Weights of a small GPT-style language model, trained from scratch on English Wikipedia: 11747 steps.
Each number is 500 + 40 x the weight over the matrix's rms, rounded and kept within 0 to 999. Layers, rows and columns count from 0. Numbers have three digits each.

# layer 3 MLP down, 384x768, rms 0.0489, rows 0-67, columns 96-191
527499492534475552507504565452483576458450526434535457498457451519514531497482526519497472531476446459556491515490526516507493472590390477499474459500497534508502448541442508485494505460472495395491487513476496524445564512536495457445435587513503525513484490505526530461484571533520553491
492498482515482585499494483447584474434506439425487493541523485520504459473445464486467504518520502461497532533506518501543487472460474430532547545431527446382563534568500451555495535467449560457494451545496468553477535589517553464507394498502515488547473561488488467442501466529504491473
514466519534427445544493443561496480528505555511527502463534526493505539499551500498479530443485500519502468494492419446547473511522490492463535483495510478496452426482468546499545486562521500563548515553529546489494535520563526522478502525440467560510534473509488429483579564549459513526
538484587472503447523498510488504469545540495521496514466505520543545519514438490506491493508481541507503505555515498510522479510442497518464502544466496445525519492492465486406494487551537497456532448532566571525482508454525496476512495497488483525488526523455491515475462546460473461502
501469553412525454526500499443498502532547490414520496433510514490455506527422511505474517594472491494607493443513504543515478487479501451535425548433461517445478515488519523488484475451463503547447490481515438492516501483468509387526455497500577522549522518541520443574519463447536576503
532514502482572549506478488459503519515413519540561471504504545470521492517469531546523453488419549479431466469477477455503470464497489505487520485607532482472546536561461472519464482488514521460541505507495502493428492441462556572470495509481500484494485420488583498483452500491516525475
516487491459489472485491524531534547418487503597434475432519483484457521448546478460453531478458517531515479470477511480543504492520542506446446457466530535494568496466505514443554527538504575467518542457540479467506495508472546529477542521510518585406550538463520473422492509551496505513
544478460539564522523496432487493576475479477496451516477579519454502514492474552496494532407524592528421511484583461519470519472489533523457547551497486469471498490431538534553407457448483524536572471469505511467434432555469541492468504528496462507504522482507497533456465566536583498515
465538495555502585451489455538486512528559488461534460482532475467452466513490396552443499522510476457491510547452455471519556543508497418508496412528493508507557481519449459474496492490432421516552479498435395482446525557395416458476509456507446521438473476504501494523508494474501474448
565586542392535497518496555452505572515507477568550468505464506496548459535575475558430545436506506489484533507465456514526492521522491595560490409561450520426590470491477519444493518531495497450508518526499435551479527461538566524478549530573484464507537549526526510515443641473510502462
536490480574437479510464519469504509464523463468496486529551461573516474485531516447517493485509504479543516496513481469500502430553507557600441541479531514510516601441569542515539514535509426497579480491527422493518541515535471504526468496522577510455426512496494500504437525486491488554
541521441591540512483563460519441500485490488479463541466519586492472480517443489543588475510459456521560524535501487451514523455500476506567507515499456474440468448509491493491472501571491411590477447438491411505510450479477469474511527462502534507572509504485490492497546563541424505513
480442588498541492454513451510579577493448441395503449478519469538530486551586511478546516557513574488568504486480502512456507482490532502508502513390459457488490501445522479415472478506512470478448483496534466454495544476503486454505534470483526451443453552449514444551468519492494517535
517573530474512493523538505521506463538483455529542529520512550559533463491511558522467525486443480539456549536553497490529476494551514436497525498531508577492431516505542489491522444513534523528474513493476490456496542490485570482577477496511484498510495561392449447490515419437461521514
433537460468538498518503480460428527517441473423492501569445605550497530509535492534533490472480512540514486509464510457486507522452516564594443499521495535560436514474484495532505487512478533501510529491575517525535511473524467551464548498519445614506457489460515473419525574472547517464
497467529590466492526531426472518500508507469445477495548498489572522498465506556483541522518477522461533499539537476514461452502588455507510473520477478499569514546527515509452502476497510510510508540512560445455545509524494495499587415495535485509510539549548445484529452449484514515496
480421512484493459489438524503484541486523426497522553550483494511570453586446482481550497526530502467543486458499526451562448487455495480502506451599534528496470497477453473511508494461478536456507468541514511493524435526478549507545535478418474534411504491490530495523515467492491534477
527542524545464515539536565580491451503440425569455509517502538528539496480555523510552531497540518586469500428543487444514487436468525557559467477444549501544537510498445441520504472572535479510535455479511511504424499529415572551490491510497454496435456495511529484449440449384479501519
466521559475485506549535525444507576510448563526488485532548457498564495532454466462494477566471524502515595512497483452570530465492473496531570517466423541450498489517479553515406421382508438500409560529482503575471460547476485538543514468492510497511471502496486479474481457526463544553
508534494448580471434480481480519495587489535542486503501534513497483471503497512538516503533513514489504461496511587459498485561499491469508528496500473507515548554471496490493478522487430434457543558508472565509497561506484582494501552498539502414579506544485545530482538553510492490470
528521571481460532510521430550551464504507487438543525498506464529513563459495514534511475519461479532528429475496475487509527442493531567502508532443508476477499468462634476522524464453394533521453568535568493563534499433518439498515440471515570440594462522551593461567445520523478542459
484521555537498457459540477524444499521549400591380443503399410501521516515565473546523536495525508511500541503501507616429487475408483460468412482489504430483529490510480446501580513527485492479470469470517501500470560451525485503572467458553498459558482559488459553442414410420518557534
543585479577539527489537505502500493434520490474414522496469506488516539499479486512484537570486527417507528485470537600495452459505452544490486536422563537522465536458491539526523482533564523447454482526504499539473435480465550462531508447529370508514479589494525525478527466481457466449
613507514476492498526466490523429502456468532493537477511533508474577526532494494523411467478432515499536487475470543549514437521576512506514407443450515492433499436533459530556452578507581585491467537597481505469453475459506492594519491498482574534459457430478499530560474514512472546497
498500499433511528455553465558491498486498535518437458501512480594534494511487506487519496514533478480519481503514531550520475553547406419502456499494513588506566500513457503489484563464470500493507531487495482486518509477464454510481520539541508618436482548460499408483417575484584524421
518529464530489427515498529509401536509433486461546532515523465545491488521566501515538562473576538483511498532513494494458491458513433495525483541441563479503507557513551496395535535492522477453499507515484502510534510513480506501573520457510556500494504538474563506479502445477465554491
435543493477481547491527477501434463529432487564471495522440466472462513530496487454510433537527483502502507492485574475504511528473580428479498509594456483498493477497661463516447500480549560502471527441506536518518518512534493505484506505487455513480472507556464457458403503569555491453
468532470506514492511591511426452506538507474445502504486473542493549545505572476488465518503491562499531509450535435470528465508450529454565474528515451470517488519467537546473549543523456524507473531461489543507449560507490468518487449478477594448551516533549514480464483590522483397537
473484465568485492563531465535485465542456500471497515469462486513487525498523496417519524451546466476483491444469516506516447447488499448520554501459461550490393504504518494505465510463516525507525493536545452464518500494477520552488495374484450454490560531460509461544468474499516495517
535520444591500537485503492543512608503429428481537506503488537526476514545521578555574490452522448513506577483556525486565611527474513551490583495521460559506504515480526583492493546529529496531562536533454472480499522531578505510481500511527449485540550535512527428511482507454476576522
521511530495502532494497531546551507476547510561520508502498491498494468556529511524499516536520548467516526471504403468577524508521526427496474477397480504499482565470492549470469520498450535468531476474512447437519428421550576503523482522465602465436466491445449484490533373546472514487
426533455468475476546532547505463619416474529533442542493524539466480498486526445499525460488484517487485490504544426558476525463451482514479497423515518481551487496539524443506469479524537522557491530398470513463520496549488508433515485587532447531489553491470474573534418519452486457514
505523521529578487465551467466530464444521458536440519492584593415450514566470480480538436534491564508501485470517499513559477571557482440467468494506515537440483511516484505517501491491472621512546467435537542487481501588476528463532560498540574503556467508425451507444500476479481526525
489498519495483467473489459458501460456579483503586472547575587419502525491532452581461554440570476540527507512533472461481540486467508548506481481524508405523504453515547520512566482476581491469505424545538478517525468514487507456527574436517484477558446478506462482525453448546441500478
529528510495496563557461456532516481586555454591535504498484457507435476445465454563465425505457506449518460449448521489508488521517454561558522478500540522506507508453461470498502491505491548482470518479503525515546435473518484463467486455493487470465512541424491542463551466479538542533
453500521504519490484552450476472472556497484495531549504469496517571540557513525467502443519517421529512418518464442510524481458457514502461453530486508537495481487527543528495493540504494515502533448501466496575500543454425507519519511484446509483428456454480500521498447485536480561446
431497476492407487502433533498560553468512500540502499461530522473557505422507456514582536534522460461483534551441439493476447485538520430565518490410498447458543488587541470492493491550517487467519553488443455475485416477419520489489455530472562552472493539516553500447429479514504473540
518376558423442642549480495479578487488561542477472630448424486521511449510517529470533489503441554472512559474435549444409316406556416432474491451405460486475493397541463428483448499503462541491603493500541487401574509494495489479497485523478557504631418485513404551597491565557521508477
530588524473437481445511526504513497531446467509525483564485488578503515518509490463482506522473543433434472466547525463550466497455524474565455524506471537457507513466460516457522490517508494477566515519438439491466477494478433604528466485491488438449526491508487557503500456470508462543
417485532473477490514480474547452548518483531474522501557509508539510429428563424509500474570501464506498455491480529519505481541503504494480523525463464533525490526516522538554559513460476410594525535489558521537466486450540492519517498489576510478448494444447500463481536481477494483517
466496470583491503483533477503474542488490571529521464527523564444535484458474526497471499475512598526508447497506491525499567470473476486492457415527522559481553483545488425545550530504535445511484478461463529529505553461528466491459499490439564476572478489512492471512486553575468494416
490590523502488487530525533535477552471426537419440522501468534525511551606531478595500514457465522519582409520523488533576522523468416536531420504420536565501447530457512555434521503557515533503508501486512587467516563526536528438476494569508466539438546461514468489564597508494489520456
441503574543482472499582465480548493532499435454489457512476490519527552458481541484401439482444532497558478481586485523480485489479497585496482470519486536519484532481438510489496471460465530478501471504499491487452467530485485538515494538502538433543539551527526473502453495535416468467
428518453514498520495520397540424523514473549491513583545516561548520458540510452473528542520472543520555515454501549523491522499486468527556460489529484534526475508498588531484440470559535462503469486520570446503591431511552449441522489476476500490478466563543494458481553564567414496527
458579504553464479551597509395456426533426442491470499510453469450477472463483522490483466545537477485475492523465506447447458463521437557498486409514505516541524451555493478528571514558512496501507522499586504479447449518462530535507532468528466454494490513565513351480469508485517428485
462502513579483485512503566582548527471550524532495508508561441464488508491432467468497498509579554494430510474520438461496486564488509455447513521517525451485450552490505519525513527457493522522525489474555434484434458557394514469497403503504525523465531502559497470523462487436570439493
533485552485477502458486588493462514501533500521463446472472541595572606469415472554540387454545510516421555406515448543552504517419497439585440558518489497524538448603447496435474525483514508482441497514515617493491565485508490492485530450415452479540501482492535548535406532478553535470
435527471497525444475584507469464482516559533437481509481475480491488465456594553475495491469449487545509477499540542558488508574531562537430491502509495462565431517490513494451527436471540560477482572507532521524523494511525583521476508471534591546445487446542586469505522516529450543540
555451521505538525479416452537480419403534548494491554532487479396399491488528465473531424514460537504508503451513482648487501456528466534503535503527506513551519590520504474559442530503589545518448506577524553451516394427479483545511530391491519522471553520480495486496497555455519509489
513454545454515509560501490524555523483473457539557543489504482490562461497545508526454489547508422553522538487545559463460540525551504422514488406522451456512488563493496493517452462505473471562528537519501481483487510430518465585529583506451464466536470495461581511528506487539486531489
410430415488527485442481496557481506571513488506447512466516488518560530487542506477520590519516476578523469493499496451521540539550458536568531552456502544436529488484480431548467577495533600444389499535489471479620505490497402452502532554503428498529501481471489545519498508466379507428
455488544543549545549496461450417483521511506538457549539479501570491484549483479480536480514529489497513479531541511440490515468500441550533569525519534583484469471471461513436532508498512507514580475551483515516470479553471516498507459486512440491475466537492537460506512424487534489448
487446513430453497461502447539445484459490542440476506600466525523505536542487502470466440569504527558556428507521456518540503521580540570522528515503477440497509542529400507445502458487413534442462472597502534483459523621577419480453466559500488545483559427539487460457544549499467488520
498468409498549505558456516526508491445427493436513581445593547503497435575513447445549451519504526511563521596527462528468563477496569514477471538482524493524467517436513562481541504455422514618519446629525519534502542488505511449469538506540464471452411511500557511533493472495501548536
512472499473494498448451529502530469502543539474498511441472533554538540447494515572548468522494461508474482497443475492497501491518531446474443554506490493483527510539445454503500535483552514461530426485453530522437523455510555490455558565488465544547515515479549519554464528514547515524
453547545537461483533452468597544518530521528563518493440515505490490486463470452512458503540446506521435487479505439487548492463414497514536465544469490440423466509501456530490508535500534574514484536511512471541503488468481474512484523497493485505495452486422522526479556517462483545534
479449556455550483474529442516508482547541434538551552397491485587485522478497480506468502532502532505499526565495526505541508463527448558510558500479517538472524491497514506436522573575501491529487522475484475475523525464492447488557508509453508513529560482416463463462531558499526437470
499475450489480467501455533466489467523480506504426516571554570435526528453528549509472547496387513575566461560512497491541540531487525534433484507473477481567500455530511467456459568553589440544447511429551518476525506437493468514472468527500432482508520506494516470481423472503535465489
478482605489475501555463478455548482536428507489513520472512464454583451562471484438489575551511524509534503559556491528484485566509397480503465518502496500535456430543494506544508470503429472545506470575433550447498464515456473435501478481538506436468444460457525442481530496491423542527
484416516509537497476553533420477429540526520486480502464501447517528490487523504432522515520473528485550480605464508533494505498535457464450444487516545437464427404511495455559456446554522519480423507533450517517426480449528489464491582534485406452575495472464538468531445513496544385572
515488462470431492485507542465491489496462476494575474429595602580509546404552551472558512548541466527475570493478500462509490560498470505475531529541494444529486510503492526458474465399557527472571460506476510449449407503487547455528513488532519500515561491471506480434477418453486502500
462520526561499435554479539493476509489493469488559511524476495527538396544454494540463534440552437496499506398514495491514485486573486432512475521527495499580488510420484555513542436625512500480481437509504447497531416507461505522491530457510462492488496532478507523560482493566564516491
466507526466479476483502466550472486487502507513535470533514509468582519492497498487407485489480464532511475489555432540512478489504458531506415455509505442496516527473467478443544543493538481400510465460497458479540503465553468459552504494485500438521569546454478372512538467472439514534
481412575514574417487540567549512534487532449506481448552529475481520505389494506530597538463506449501437528440407561529514459538500523536473551454504577531516451585507495460612454497489507443473514498537494488476485492480498547521505534459498488528550479466489465496501534551477515468438
409462553503468508481462532480483480510566438461503497480465466589543497483455517430604469427457507440472548442501442506491423482514610527405477454485521491500539506449526477509545505556422507504497470502532589423525417510470442498440469491448515410472427510482480390539435540522539488503
454438507491473503576469529468449534507377500498540453565530488498562523449483490539443508565444507487439481521503559539542438540542514535470532506485504509463525483552534498481526504443484540554521466547502454509461479490479563485495497526491546489430506453526469464520543519440500528461
461474571492506483502460521554568498504497520499493504456442467526510501498535557428486513464519460520483482462475469573472497574527525511497525548454455413482542490523498529526489493475569466404526538494475494502516549512486497504462458544503459459491506507536517446491525475454548490496
457476521441573473512478496517552493540466532493537548517458449564581452540500562526506545384585514539459487535535474505469500507537476496515514510441509525514474485497553480442461463479525449470463524411481509565524487487492482475515505401471494570430521514501522482468550480567529523546